config.yaml
head_dim: 32
vocab_size: 2048
positions: "rope"
optimizer: "soap_variant"
lr: 0.00381
lr_head: 0.00534
warmup_steps: 200
schedule: "wsd"
final_lr_fraction: 0.1
batch_tokens: [16384, 32768, 65536, 131072]
Each number is 128 + 32 x the weight over its row's rms, rounded and kept within 0 to 255. Layers, rows and columns count from 0. Numbers have three digits each. The size before them is the row's rms in percent of the matrix's.

# layer 9 MLP down (transposed), 768x192, rms 0.13, rows 1-206, columns 0-31
104:092124146161121126166110116072135131142118124136150107151191133122181085147108146116123105110111
098:130107080089124184123106173078109173118129106117091137151157146160133167067119164113255129149133
096:134145156195105084155090070157167139119074175137097147092141126117110144115146159045082120111139
109:115088131092179091099140080131090105180141088098081114155179144103079154124094111169115115102158
098:113181134099094158132147100158153109121042123163127092150109107058143131150143147134158153157157
094:108142120076136116139159109152110113140148137203131142075133198095139160104097090061119120110068
089:170138121103135168127104079129108145135129109069116184162149165149117131125125125133133139121149
112:123150146125097133152180103197101103116122132131162134074092109083151092164090135213108108184118
107:079129124087113118141138157157101182162140153129155177148156133101126127082083111134152119174113
096:107107141128100064124143146158157109127149167104141124162186139136106162091132060144084149171149
093:154173182099068095131106194171092159119161062178130071093119179113246141078131162141127106092141
095:135133129103100124177092090151112089078161150138164058172107130155090135128073100115063125159092
096:156118077130087115148137116189104184197145133132153117106106124123168170119113118135101174107149
098:134101106142141079129166200171126146135128132124163160078133101135135148116105107072074093118097
099:144102153126081086178133092134076162131151078132128107130183152095149128119139136154100132102150
106:121092095149097195186136126103176075097132194161124094088067129083136130118176140081130117155158
098:094173121103114138197093125142139138120155123120114115075130108129173119097122123096140132111095
090:150085128141121030150147107153115134055108080096203094107145099168087144123047166088146137109068
106:116144142099100144140112092105113135114055130184132090130105118127096125076160139064134061120178
098:116123121107166132105159126096140143118121128143109094158115223110075201154118179116064131129168
100:125157142156176182094149092098118113108127144139182171081123083061148124117121152142101162148142
098:143115119144127122062055088147116144104090136127064149132114123154159102102073172163107099157156
102:126192052118102133050150160097128127159205112149193111077127104117160071131073146135120090136188
097:091138102137064100133112165182069117177147126164149089127080138102124139059078114200090115115120
111:127143123115115145124164079120141171106153102148151137110120178117147116175114097151134106144206
104:117168063155150130151086148107125151139149118143183078090096118128154180148210097049117166131172
103:138154079146118131167105105190101184135176137067148146094170109107133163129142172089110206144088
091:133148083167155131088166110162154137196110128106177108119095143105132041143114076165115117099147
098:104114088128145137123177115123151086164144165087149079183162093145133104139127146123133147090089
098:151149136110086138086125192176124135165105110152120109101094099115070111131094138117113140175189
097:104181192128130086149128122075113114101139139147110144144099092125126116101140151092106125173079
095:200099142188138163109058140128135093197124090113132135122096147077084092145204107156071093191172
102:139147124126185119107122122164134143148156135134192196116115132187150155139062107134089134132098
100:167096138160149124051127135133109186130067100123119140154156161133162123114080080156115119155090
097:111110104132083190053184103050124121127089079112134168081124099141167096086124110119124143120094
095:123143131134112131128124161121104146127167092149149127195189126124061140124121128091137095132136
107:133148139151150146115140084179176080164141067109074121184095114101083097125097144129190103080139
100:135158122076129087139199088130069106101122158149089101098134071185082151127069107119120143158171
094:157127158127067098142102100111112076077176130195112141060194210147088145115122084116141137175097
102:110098131107185075114141113099145128140138134154139163145157118175183145125112081080157160117125
105:195189108080189144084113107133109130155068155141142090124092188087113094122118133123130154156138
105:150145124126169118103142148156144155075133151139139055153142097161158175129123125131173094155157
101:165143092157152084114085134131113141102104118087051186122165112154124153139137111152093098121163
098:092091130161184122052147164115144112135111114163087159145163084153121156124097103173130087105150
098:170078115193131165109150120077121121143139121143121123135123136206125080124144181193122103136118
097:129092104132155114104138095180071143174121122054093143081142168115119192111129133119065167129163
103:131081172132163112115157217163102101082075124109141136142137158131148127123089131136130134122156
093:084083164119160086082140179129053169165105146128101137154094096063122121077111162142116074131123
104:168182120116157100159131168078168133126163105069083114163126222099175149133140128127075120198147
097:157109130190120122084179160097137062092102174097131137140120163170103099124137158142158164120183
106:141171126148111192093132161126181114134149189164087093130136111075107104128144080125105196092114
100:070132127129136159152153114152136136136100143135152095089166147184197109162111133152139102207105
096:102127106094091133087104092152118175101136111130110161113099065193056120106159112120158147093170
120:067097128071141141094107116156141059123124168082154125052074158127149111081169137123103148186122
101:155100152152073150172156100141137113108140123125123127097155138107177083144099131121128139168134
096:143112103152077147167099090157125099123155095138145134085136149153169065161108111164139058140171
103:113132094147133110147129120149119164157119156171113137185130123113172133148104147126098134144081
094:148132171065134124048180175096134155124078119055117159197134146110074105143153145106153093150113
098:111106119134124125032175160100137143133128098089105076094108107132144068152126132210135161140135
101:120119097156079168101058124096119182102128096131097110116106150119156115108114106114185154192164
105:116116118108071062095131138169138079155107101130168124121111050088148108093066120158151161124127
101:088099089095106107091101098100172091129164118158147144184106154146125087122136095166129106117114
098:168162138122155098153145143140104152100121182090099142053189085119132125105165130160149122104101
104:176063136129102103116139169171125155137087147127123145159145107108147125074104150139094140213108
094:147122080086162131139097100164119107142213092179143127132125097082082136147145093099137090130109
093:153145088092069117116062087091166116159052161172141153160135136146099098218084121151146128127163
099:074108123134100114099187132068117149138152084107110131133107124203134089106066167146113149117109
104:128084160091112160106125107131177081116097124132137115117131119085090049106135114088170072110136
107:152088169104167100089191154126152119148055104178165075132163115086157125118155129062166141162101
105:125129129087145146113135105132184173163178072121076163156126099115135153109139137075155118139167
091:105134113144149108095183079090181147139111101162187198060141115104108108119100095149157109121095
096:160097136116150152157186159168124110097164061089135081081135117111184110075126154091105089165119
101:053141167102119143090166138154179073135086092103120116110108125081101126134112118111108153113171
100:170129109106135111080169135153080081161186158146087134094139106128126095118163126164133101134098
094:163131091146131178081126164152138106119156169132141132143138118147187158157109119167167079150095
107:110091173066134142072134144180060118141127134088139080135122074123143145093097117132101140136154
098:135104089177076154086144132120104146154134125166188141120149228114196161165167134118114120157109
097:117083120089134198108123106118122128122108181136189156086067143156137123133113169110096140145097
095:152123140095192116103130130143209150106135139118126102129097150090107139097113078091098109153172
108:112127104104125071129121112152091210137111131154177114112127147105151125112117173092198110143117
100:073142097098153114148084083099148068199106101211167141127135139126076135180114120081132118129120
096:089147151121115078059088078127087078115165149116117168100158105096188151150074144124097136136076
104:175103173148118117167096160106082181137187111132091096162065189123058166140103075090111138164139
094:142051116179121183117032134091152129132106116142108138131118153127120125099129132137087107060162
107:155124145160176134098137168073112164127166083178117136138123127134144097131114166155136162121122
097:142151147147147117103143100188115152174147111151166149124062126170113147177201122136129121133110
110:088191064067095124137115162113175092151109102130112162143079142079152131131104105068168108124106
091:096173082182134119135145156150148077149124124081113110095081157140127077173139148064149098146116
103:170161125117120128175139170154118164114145163100134142166174100192112099160167121116136120111130
100:110168208092142141104107165124129087163085099180120145128147128142120154139141135159142154117124
107:076156102069140115069153123152115106141131124157139159171103119129100096035134100086162103135126
097:138086094116171077075133127117134111116065148063237131089135077112096086113132123104052119081168
096:142146108112123196084157122083105158122141171066103119102079138155195099083085046150189126186111
112:137164143128156078145117085146155112156185152142135077115126106184120080117176124122092135090078
104:113144120185164085169105103136082120149123135203181145113084132167116153160138101132091184102108
101:152151111070106167095162158085151185142136146090127106176129155121087198083101121141094149145174
102:133053052125087131091153086115116121101095145100202174131121115130187144156115124088136091070106
092:149139053116096127181186096136154066169172133111143124137114089165118048202121138088168112067133
104:111102137169169113106125111131101117098117111157131139179148133141116176114087125186103165117080
100:142155122144118107114142152109162134071129142127129125134185127127131120119120124146122110112106
097:156201156111176079130110110167136123168116121183112161168110139133128145091134121134096144162072
099:146157159107158099144118143143165189157183119115140131104079121176136147198108127104139108108118
100:108107145106124112118094120112128148186129105104069143172201155135121121122110097127148123151144
105:134111075130151110152108139118100146140079183146184086123136118119160142109152106191156151151129
107:134163156125139164171138142137107115115073080142106096172205114057124056107215120177120153183159
097:117167133116148103145124130095134139154149172107192155056084154164162155162048083128154094140157
106:147144118095124154143130176066101109109144091129124123085135111152152084162122106157145134071137
111:161129148113089160095119130085130089160127092103170146107163074135168174126108086101138100109142
100:073130125089142142172137117126109079079130118137191147152085126106121132186163102177106094150130
094:100164123083119143103131122119056091106132102145127122070147127139160172172179196117145088108090
102:159166122168184085132083109144146090090122108096097092145073119102135142112155140084153105113161
103:138090166126087121129159102150149071129107116092088137084145089075125112163116179129113099138161
100:137116073104166166172117076206105188144183103117117180040070073123130137128166138099108143097121
093:087120160184178081201081161188083066122110077138161134160131088157157095150129164120142155120104
101:096135093102113194112158103123114124175061137151101079167124146183187167060119139116136133097070
096:069103128097128090118140168066121121151150114098168146140179148108103115139124129185126089148148
119:166123118163111109160060185090140113074095133154101173115145129131111130097146131122131134107165
091:147144173079117174107173109149143087148100082140178161116156140105151129151145114205146200125194
088:127074156160130138114126061110128147074152084127127122136182147136114115119120120188090073143106
112:067146063122141065082119209051132148127129101111156163119138094140154136072145107111121109146126
094:123173116059131074120109133167116142087111066155149182181153207169122109106067131117139090098195
090:146114098091060218094140134164140076117106124167108171140123053087083140189148077115132097116104
099:079139146124103123141099163133148116128168076151147085147156117093118115143121158163145148133141
105:132182227114112098185081118135165112111209148171144133124107149118119189190130139171163126090100
109:089157122144113102156112197194156095113116115083128100136081138158129092099113178150111053169159
097:100148126139126041136097118139151196110152146115134116148107109127094059115088099131079096099206
102:168107149104149105174177122171136143116154114112133104087113110068168151126126143098189189131169
104:169127128150173093180116123134137103155202100108099159158208192130104130116111117094082125178112
104:128156175158102098132162142103216156134155161068147114167142092140154120074120148113140135161031
100:103099163101140104077155132158139141125140080110101107074141163125135132166145109116155157159109
100:125139211086097170141090152082134132133128134125135141162138082127126152124144091131190124114091
092:093118147154116126075124152110123148098117109119154057146152145127125047103154110099084116141111
101:146157079117136139070099122155134136113067100102176162107109147141091175092093178134160126185102
095:128129077100102174136184143088103093155075145157145119129159155105122126146136116078103130100099
101:161097152127108153143124084125174081074071183131101146135164141141092172144113105140099090102087
103:152116098086133181168095103114083183148102147192149078106113094126133147079130133154126183128130
095:103149158135161072179120147132148164135163168129049180134156167163098119156127115131158109138125
107:091182124116145125131174115164148112144145073181039104175108109173090148121141141050124094148181
097:146159174134151117153126100157172118071116170124067126202111081050129148069125133113077142081176
093:115129133067118157182124090182133158043119125135125145099164152128169134126132118119105116139150
105:128114162101181128148175127101097109135172079129115176150144190168139091138134136162181113059058
098:179089119145136067076147097165141072156152105135132150188112160209137158139093189133102089085161
103:134170128070042104139099155146060171186068102120138118119136067133166103141134188149129162169159
107:175133141106111051023149105071106136154138162163099109111130170108126125163109136152105143105142
104:090098119118103191159141118153159150105097209126145130119116126132116096120155179153116144082145
105:122137139104172083169120153174081112124104144128109140117137080142147135116125169102144061110146
092:144127130170133119178117099165112140130144163142149175090108115115074193125114107081105116130117
110:146091102115083103148117137100150150149152134124104098120168174121144186120150129129115106127161
117:085093151075109153133094109144064121129165086133150127092168111177131151066091129096123105123098
098:106149113123150122153152171101131060118167129133128151097157158090101072121161098093132146115081
106:135149159104141131114108111174151174108160179141073100160112120158117139114098112071127131149100
101:142165138142099075102125098093120139140183124121146127109160083098184000132124116139100132092109
098:097150070086105130159113114138112157111106144105114096150132211137126106163125083159071124174096
100:078115164102216118167136084195128120084123148108110107130141150150110188116134156107090153158141
101:199121114152143170115143121082110082100136118092136120119141114101099104137112058111124157144136
094:098095148113129104165134135121138114129107115128160155110119112119140114115150113088163170106097
096:124140188128175116167125092165113166138167045148100104139132110155155187104126104146119095127113
105:118204164198180086118100085095120135135159109063065152148130115115126120150132159183170154178117
095:097103150105146142113170100118182088131113097159187075131144079165107117100132100090187115097092
104:147120189122093127080166130185146154112170112137134146160130140117126137113164188137096087124074
108:113104118048107115103143080142123127111146113091117121137148120159190130161142127106121122139121
091:148096117134148131134083098146099112092177172145158125163146075132126110096068092128126070111183
091:134138068132174096041155146135161105120141170169152151159105125089148124144134153103108164131082
097:121116089104072095144097178102147165162091154143131162147174107141177107109103117096117144113087
103:160080126104094163118124112165143173149161154066175175133132130181172068124126163115144109147123
100:139146140116062167109169059145134131164154135196176144152153135127181077152077149097149167105142
101:131165113183085166184108162078163171137077110087135106137151145108145149194093078163110152099212
092:119120187121093158100120121090157121179147120122124096147146122165116102102144089186171139111164
107:137107130161152153161168145140117153160163200107143121172153161185083176106199125137126095137113
098:124117157120152096144067184101137138085102109120152175142098165168160122087123129137127093104080
097:166088100147147140136111140155122131166130132148165128095141077152146073150123150155135117140074
108:169102093109125138156145118140075186166088147132175103154165129086168139176118075167184127121152
096:093088137147115117139153125146115126134123121109113129169149144160096180123153145137203092168160
093:179112106135157190155117145163079178104133102120140103113155131093141108122179160184106146124101
105:041124064089092080146120133132117137095164131132152130128089067165148164136102174150099116082120
096:126103147134142148108122131075146078104161124126177078038150205105137117178164133133120114137113
104:164165116082084083134128067102142118139088122057097178111114127058155132145100128194099140110175
101:129096097193141147124134132139130109110138103158105129087172139085096125145078132116119150082112
092:079135163074144103093145079104130129160127110125095181164100149139116106111097069169119139145095
097:113132129130104116130202101090076138091104212057154105086157130166142143117133107118106113126107
096:146135149127138089116123110114125114141150145119082169132130093141129158072149110163150115070119
106:095106136129117124137141097158158188099088101128142197087154110118159177138148072120092138117124
099:112171092112139077106103092105126098140103121165148119135087120159060128059109191131060122125106
089:108140148151132108079200119181090118175120109114097127101141110157149088135145108100150150088136
105:171149153129085121157099149170168111177154114150099149154116121076129150182134121168116177110137
107:130085152111135152143139144163102109124109096123113125131154162152146154103160156137159092064128
097:114146167192159045079149142106107165108189129139130152140158100131118152119080122115141086116135
108:159126122109168095120162102118084156149167094078106175144110137060163107134116073126142105081115
102:123145151158070120103141130090118125165102140159041182062104102101112136106120139116129116138078
091:083094109140115086162134161145018074118112203055143127157138112125164129169175123151100107126089
088:133073121109131138134162086144163102151142090140143158147123108154085126129077129117147135155098
104:070123142112118100099099170128101133160095173134070100184182151088104075131059110180147139100116
098:083098094170105133133132146128136124127176173099078156081081141091117167138129180147138127145098
098:091089117126075157127144142112115122061120156145135128179146124153135097132107180197142095109069
100:140110187104116185127108121122178038159144085112136128150121080108143125046095096124106084153143
101:147130155124050113151123113112183099071140173125076106163163159107129125214161080074117094079107
098:149127167126157122072139186103149068135085107095068159097154131115145202135091202162111089142104
099:116122100079082113122074145086204108106132133100109153126166115132138079099189111131061081160116
093:152062101152098126120174107108099155159136142165129122172104144175161144171201194123140121080109
090:116112172077107151126148146137088172129096149106116096121083120177119074125146147106112099138104
102:129122142094113130104149110165097106158163129102167108079147133112123204082066160140109193112119
098:149147133114157156141137123132168174085075113131163071128152107077121124092155170156178157109168
091:121124124137088122136147100126116116143104164167136149129120110115102188105150093125108130175162
108:155194121134124082159105115116102121131098112160095134182097121143083160080110143114092106149095
099:108129148140157113109174154086094143160136137109170143159092156136134119178164133117179171176143
090:171103144103139121110173158131158114105136107124107073135133143128151114129170113115150166131095
# layer 9 MLP up, 768x192, rms 0.119, rows 2-206, columns 0-31
104:103146092144090086157107091153133142137150100123087109104112144094140185133137087113155140172147
097:073118031146133048074071141100134096084117028085138147110121167103195133116149123156171155124108
095:162092127134138180158111128093138130076122198142140109159095133144108156125090133067158149130096
099:079137161145171195177122103131138154095144064118064085082127103158107118172133152126122085118208
096:130119085176194102116134077144134124126193146103083139145074090106132130129157122195176121129132
092:064144164104129151148112128182120177144113104091145121186139127092118130092101131117134105114139
105:139133104154152130107141108089111119178159096157127100122098137043086121129082159111160162124165
100:139123117146131128138115122070152154111158122087135136125178138089117142061100145140169077163176
100:193152111095152176151133103164107142176139098177148066184092091148180117120148135134142143142130
096:128132129126151146141143111168145139092151143098170134108121159129134096157084115039107174137129
093:115102135162166104151139184164135109173077148123121091089136162117142160094088159115184143054142
100:103089119111157125057077112128125159117110126113160142218140180139122141090168094091123118063145
093:173180165146162160122162117068117113144137174112116134127179178117138149132149058145170111059211
107:097132115109109141091108073114123124175168215145144187103094112171118149116116161109137165094140
105:100095144136095148153096132132120092163175107155122177132147092177172116108094165109104121116149
097:107126152136151099098106129152146175091131084131124129195142127141166169114068065148114153133123
102:148106109125193091117100149144092152132152137126144098170114148100116136122136115146175144085154
101:151138173112099123158144100106120069130131105133156163142120108099049140185074200126110144097140
100:116123143166148128091084135127145107081137097118085080120192142105103079110078170158129132096190
106:089129144124130065069136130130130133114124123191087125120097159130158133080156119130125099112066
096:151193121071108118123126149110084138158056135127137138174178130128144106135079127107174159080131
094:125122132118170105148137130083070145120115099128120134110118156136162120124050174107154147128169
103:149143140135078114091124155080189135152111116150109220149148103150116174115102100107134095118130
103:146169126157116131129139102110119113142129175124172132117058121108119177135121105164161133130122
105:057076215109116093153099098100139088143169127183135154169143145158175141074151129155091186119112
106:172125115112087102140134152124065177166128092102122128139177096120082106128132127079149169109161
096:108134143109114133121096112127096134069097147118122172138091099181107145163132111081127114152152
095:173117049150096114157094108115116157145122136083162180137094095072134106111116158120169085176195
102:145160127122124130109144119072094146200149112138131150138106155152165104125081097187100192146144
099:121159094117140119145141126190153161068136110094172118131116119183130157076138120165106149149176
098:130150075137142106138176117119088090139123168099173142120186054117130157121107112168197195136085
101:127133097169120168141167097159111099119105108094142105060092139163139121140101101126127153146163
100:172115085124090121112146116130116122137159146135099106130151139136127135103155127149152171196180
104:188157065180215108114113078126152129129147088178108115150125175080118138069190128145064132149143
102:105137122159175099095088142151131108200052092106120115120148086128142107178142120155106112142109
102:122128127198120127096186105147156108117110071115076144123103086121103102156145124134101125114102
099:121170102132151163121124092119162157068117118079097115075189140137105154123090147168082156164102
103:160118107131131166135140129131133149170069130098190078169109115138224131206144142096093094089201
095:169125182183150169121110199088068139072152123155189191105134107090125148115209121087124135105176
100:150126132179223163164099126148094105111075161160106095152101134152147149158098082091062124128135
101:128055141173184131107211154077137112103139154090111142134127108134113184176072164134171077138110
098:096064097178144138152128145136082120102110050121079145101110099105099180094131152152093143159111
102:138134142141174179116122168078100119188191105154130107120149131155103130116116139168089148069149
098:138104101160112211164124067149162078139109095164131102134201187161139136112137130081109083182091
096:148134168155187169137128099096123104117110150110161118150165130164127127154155135176163142146110
106:149109062161068087164075082141107113202131136133103161133118132120076114191164145141109131144146
098:133161119135092159115116098137163121119124151051103129114141096068227116097192113092123120080155
097:152147175143108097197103099182157112117159064154094180155168169126153213123144101084094126179119
090:154126111146140111145170066116103128123186165135146116123134138056120142118148116123137122199128
101:103120118163106146128096100108075135117137156179094112146161144132110106123135116159091143079103
098:104101132119143146142115117115094118127129119209111138149109135113146128093121125115114120094090
104:122073190154147154186125120221111112137087130079127133140152135070132141148112138130130077127129
109:099074151121135155126132149146097136127153101138113109155138178101112139099134109100075120140141
107:154111096132138145085103107133114140127130104158140057162143220109116120099166111121146155086150
099:156095122169171150100099092130141110103108105066091084097151103129075131146167122083124139081146
109:137074113129085173151127109076162146197146142207146073120079092164125139193129148120167085182146
093:086130138119105103215105063114139126135130168109131099079094111166106106043151149090120102101133
101:136113118114145123137134109132090144096131132105189074102061142175132178120149145196086118094101
100:154159135165111157110124140153119125112119137159169128155125107065080147140192169101047098183140
102:134101110174147092108117129155092095077139141132079126156136147115138128134147089107193135118142
101:111132106143095093137116131144163093176107093129204117159116175138156118084210148165146157084120
099:116147182129160094141113188147104119166152088058055118135160120172108142130131106060118171175144
104:140144111112116115110107110109151174139096155091105096114106133124127150117106113085142142184104
098:137149125156109082132158150067092120094182142131144118101074122066128099126046085124154110158118
089:095124134116106111101109090157169119080113126157100110147184150116160148085130176140141138182110
097:129194193132141086119207099129112116108115141085093139100175167096117122114136109077166120133106
103:197131146094137113174095151085131119095084108113179175156136108132143094127132139129115118119129
102:159104119159156124202112174114127076159110157178158137092112157074168146150131140151154119164051
102:146104128089136100094067123157128144137126119123165069142178136136087136107100125175122180117154
097:114164163158083134127080147119151117142149132135106084182134132134111151131127090131123161160196
096:134081100167103081120146115138130179133165172185119148123125101162081140133117163146105078142109
097:146113101105095119108115142088150165066115151136113192027180156140126107086174166137134167107137
107:137131129100084120127080133101109141127121130192102139082130096097127075122180174148132155115143
093:163141092139131148095088131138096092086154159126138104192186158126124100102099176138152116141218
099:113070153138160151075129114167124155110089121139091122125123073133131117065182082120196136117151
098:138191172109101065128130129174183101142080138143121113092132159121091120119159149074150139108165
098:154099119059106116113134099077142172115090129176158190107116074130128146167097117093126107126174
097:098074154118067119114093126120115198164119186182162139049141143133134109131113163154098141161116
103:138096134099140123164056150124087123108119101128093151148133135109158126058137133117147113084056
100:140136173140175165168127076098120123122123128139143114136111110185084164140163119126160122137184
099:104148168147116178132106159146111115164143103173123187139094097116138136155127161097088121092139
106:174164143130159128141138162134116110183186160105148214107075156150123154129174128095145097043114
095:212115110158140096122070088110091160169105135132126116081100164118175098167118097139092115131125
101:118119121150101146144118161155100144188130113136104125125150125147050127167110130150092165147116
097:102104076118082100076120133091144119158159073128112150113138097085157131074121137084125195076103
102:123109153083118129150086166119150196031115109133128060085127110146110132076112124156110114127126
096:089143135124145111126153117155127109197098116124090121197172117097194114150146181121136153149093
101:138165115087129081196114157141073194167109070171125092180105127096072125152078108155145105137119
099:166146175087131125126155163102170132157065155132176105115171108060058160131110132176107143146141
105:228090123123164087150148081120092131171154176140098145194186118166100104084091072138135202176184
101:151115179165157157096115164098095149127142125052120123094128137115111181114139149146095141092130
095:113123138181160091147179148129089119133129158145137150146152197156136113168166189171110092102154
111:127161155131150091090102090163134119093143163140119147088113099189115134101143122130056177132168
106:168114064070124148154081116085145113171159162142122062042106137141145113059127142134136112097108
099:158167119163130153116116133125166136088135147169141102206180140112160109081155140196198111102089
099:115083129145135145114115149134136149049091132187147128121130183080136107126115172123120086178157
096:147206079147164138093181166091137101133095107160129123168143143198133199148175100109132098080131
097:077194159099128107111143119117111143112152093150074138072175152109076175182137178094145182126109
098:129072185164139200128107074115134120134101140112155168129106098164139110191147105166103114151160
096:100091149144114097136109126075127095130090160125181169156156138135121172121064161105094126161159
096:110163095121164154160139170146133158101171154169158057150127149193159129101165080124099137140075
104:082178095223110125169119096162124132139166137116153094174122137107106143141116166131154134150145
098:161100094131121151108137168106031202120103094081170128136103095120133131178138144147113119106109
106:141146155205128129141123113094177085096104128135137097158171154064173101125084126147119188178146
103:110093086158141141072130152123063124115132106135129119200154097111091150088184148115084185155163
104:101138143109162149167092124111069182114132125082140149127084146113114134109130144143139126138090
100:175152135116120193140115129123086116130182158165137108135104063086098172147148095129126147137153
104:112108145101146167138119110103156136168111139105091069109133119148106101176120052129155083132081
096:167081112105130147097159157165144120139135104127121142128099146124113116118097071160112136103133
102:140120143207157107098082078153165158109142158105107106141150090092115134121135102159130188104124
101:148159166116124076174120101151161123189084134141109060140128080106137144129138174115065101132154
103:144110092096105146136169117157123091115100160107065131117134212167100129109163181088135100076102
096:078093131133108108176099100081115106134112150098124172069102155125097106125150121069076086137146
099:134134158148170057181153115112172070151128131092134158087113110092128157079119127119124167205095
093:188182118085043136098132075135111182168068092135079094095151105114132110111116104115103068134155
106:109071132145138153159059096123102079097113145064116118121131097157064181134160123148114204184115
100:112158114207137183135134154114131131130145193114124112138201143161081118145148103069133126138084
108:175066098227189130136179114144140109142176145101143111126148117135134150181151081124143084132094
104:096163095130151106099121138132148143156203146144127156103126112068128155101161155107155115052140
098:151096159168156122113141111144223159156058086153095139122157129119167085121128106127127114113156
096:121065156141152130109090079140124115109127151139105159133139100118149128145186073145110136152113
101:205083155128045154094162051192155121133078161121074153125090170143126103140142110163146153057148
105:120140139118163133114115155134148136105107137120078115123132096092137143107145101097097211130104
111:107140168109147148141129177130088107107222141160120112081066157212156134114082153091083183133163
095:157180151119170152055091183082085118130154142118108136178156130073126136152142121129182136087147
094:123060119161129133092154094111136129111122126114196139108112143102160118164129113136173131145213
098:095185089155169117161135149079095151097143148092126112147082136100094098103177119131110108106132
101:178099148191202088085127125115105065089172135145155159161145122147117145160103171107155150164163
100:185165155128097050103135161122094129103173109150113107142106098143145136137163148187105173084124
101:190148172160110119065090085149086162113106113080138167143100154140066198124122162096155130162141
097:124093069157127103169150054144141126113149163103183184133125138164157105128128098110114155152102
096:151138118169144127144074131118182135169124140122115126220177110133124107100109122131183133098094
103:103073136156174079097125099133082130108129131143139144088116109099058152148118165074136128151125
106:068099131067121124138156148139060164089141109118133108129095165092083136122137181160113149188113
105:145183141103180106148081154069059129140144124164126116105111064119096146108097110092139184115112
099:082073183105160125128092076166179113153137122145071108103150076120110105152116071173121103094119
103:100119113169132158159110111163103156110124127137155142083124133204129198117057121136168147120158
095:138109176143096075110137131136116142143144145110108114076127138107129184150119154093160157159194
105:159130112066157153142065152160128141103108097172098137141195120096108159092101117088157100096157
111:107110179078214079110126141116120176135141081102140092152098111170111100145166079102126152067053
099:099089157106128126161130140169161181136151119072092119132195179102142131139131151079133149183126
100:132117094111130109173090156115130107101143116161159077182138196169125135176144075154063102089096
107:093114132099144086142141189126160132122109131133122115111119139146164122140112098175124148189106
103:141086143141163148109149177124155168098131183139133222159087157132096083148101098179156116148111
099:121140163118120172117177080119089132148146139154106115131156152132154176111145070138148106092157
110:144053127158102132144153106123092075145114146093125112130149127115161093116148152146136199094147
103:086118109107184095153104156200117158136113072147063139155177166142118097109141087097169127135093
111:161125118102126147094092169145119141164165111082128125061175153140144089118107169116117125071078
098:134098129096157170146066099148194140102131124141164150166116121136151127129100128079182145119138
099:117133167130120189121118153128172175157104103092170113103097106078094145115197137091125099109104
101:165129148107111116119088122082099121147156144170145151033157156160084125158182063169124126131155
098:172148134169131237161113161147124088092106125113121137088112127127107139190189142095081164112131
102:154164088080097097107133103086105151180182133119149069177128143132120170120164089102150117108139
102:172137108098067089116134101080126178146144102171130100116148066138140100111135174082152141131115
097:163098190126145097106155151164092152135127182152119135107159146140096085116122168065144116122183
100:147094150174152106058134163083147076128117209127070109111129137131148144125162125118065159145138
110:085139099150199143130090147095130041158102139114054130087123128162075122115137141164068137113140
089:165132106152104101080062178168079076146048108108149176154108154077082128152114134141084155125154
099:147155123181131100069168120137173180065124195135016140119156178152133179131149151119118141181123
104:117160150138074068139127124173123104079136079139133120175123167082078168135123157099188140136118
093:145036178163075158141090169173072090118135095127147130135135160086094111040173117131148126125111
099:113163159180098114117118141140121167184068133071100148112103098099118128115198107157136125203155
095:143108154137125142155079133132114143047160127158189171084057185125085140122145162095140156101168
099:074101219157079095139134126103105146103189138113173112169126181119206123086152128133106135141155
103:145085149158124151125095064115130126161147090103107121056118117126127158148126176113127104119123
098:126109138119112141148135164168121102128080119193094133136162109148093202104142157135187108144092
095:139148080176127120112144116178114200135146132100110154081189040155103115152166121143180096095067
094:159108142169122169123176129090175130151187191103138157078105118115160097098157129143134144130142
102:083087140089120060070146170105160106153110093180101153128056206101107103098109144091136151100130
100:101148095119150104160129107099172125122140088170149114087118154109107091183213119101097099060087
104:147139147080119143108077138115154119112149076181175111052182123115150100123153137075104118184187
094:165142178193157102126099125106125152152131098133127079104086117154120161162161102176140101064179
100:142177089112116154074121164126135138207125127162126111186177062163145117096160008101140113167114
105:202094164164100119172147070103073113129093104125171154169138124162122112193101135150060171159086
102:114141046148148095126125078164151144107104137136066071124123120112071107093116072160158105172130
109:195099131177083101117117068153105158108140173177134049116145136120141145119139144083092174083124
101:082063099136120125120111121089103119118099174069148121183103224119145116111121108138163141148147
097:106120129128096171138117110198153150161135125153117157141161184135162061120097140109174099100148
098:169090114171097137156082131122137128100164146135117073161066088155129128122173183126108123248134
093:140120115177161138134141133146094081155132107108172172148128084186135121153096163079111100215149
100:138129130142167109125112180155158134149135034129116154101083138113100078221156096100118119174142
098:108155148126145104157174175178097101125161198127141130063113119082111138136179129077117141076109
108:112085120157157166136139125158164171154169105143135149102148156131072176153096174098166117120198
101:105172133174093086116103165117199147069140096156138128172148113119103180102147127099110114191178
108:145068095142117140089184125100154134078130151137170152134149089123141125151158104114132202154136
100:088106165114176100157095140081177176127125070046117075145179118180095133123119119069132120118125
103:113131131082122178108074143111137104144149083115070212141143180121104102150139121135137141065113
099:122079087103082102096113160127114117138194130089107158129101143052057152143133133135155091090141
101:087061173144137110098194165148174105092152148123104116154129158133169144126143123146135053103076
099:111181106146089106073104106064115107153142147176099091130083128139139111161113095099080170131113
105:128132139081130106181076113106088132166149119084183079095138103173185115131126144111108101129167
099:121111099125129097130131104153141057175154120154146152143194085129088127137094122087165148060124
100:066162152159071139104111138111148144066143188140149105099149203097137157075116142113143162134125
098:087105124143145130150089133107097119105148142133134068137161158122202113137201183060156123172132
100:093143086157143170089145084082080139138045046130146138094148108150138138092144114167127139169134
100:116145092160066174133154107146042188148148164151217101127091107178065143103101114055132131112154
098:147180104126059116095174110114158148181127146101116126071138090133148110133188162059108088119134
097:096127132137103182097083086152111074167169124149121090112121139097173121139139150168096139138084
097:092124128181095159179051147121180150099105139138146142122121145153115169183133056116139186166115
105:114114096095136147164131165132116116121055122077080128117112161115124166109097128106140138146089
110:154142111093159096122088155131093165090105111143120062105162090123137155113155152131195123120176
095:116077114104202156084116130108185101147110116138058156103091129128108165132155181069148133114148
103:109139172096097162090092134124149146099125127115144119165124148106130125195063111129158100101100
095:114129127175092161115059156155129142178103128069106103133107123157156120110157065155136170108104
100:049151126156127178150137147072103102155168069104129088122136161127074111187112113125165134109111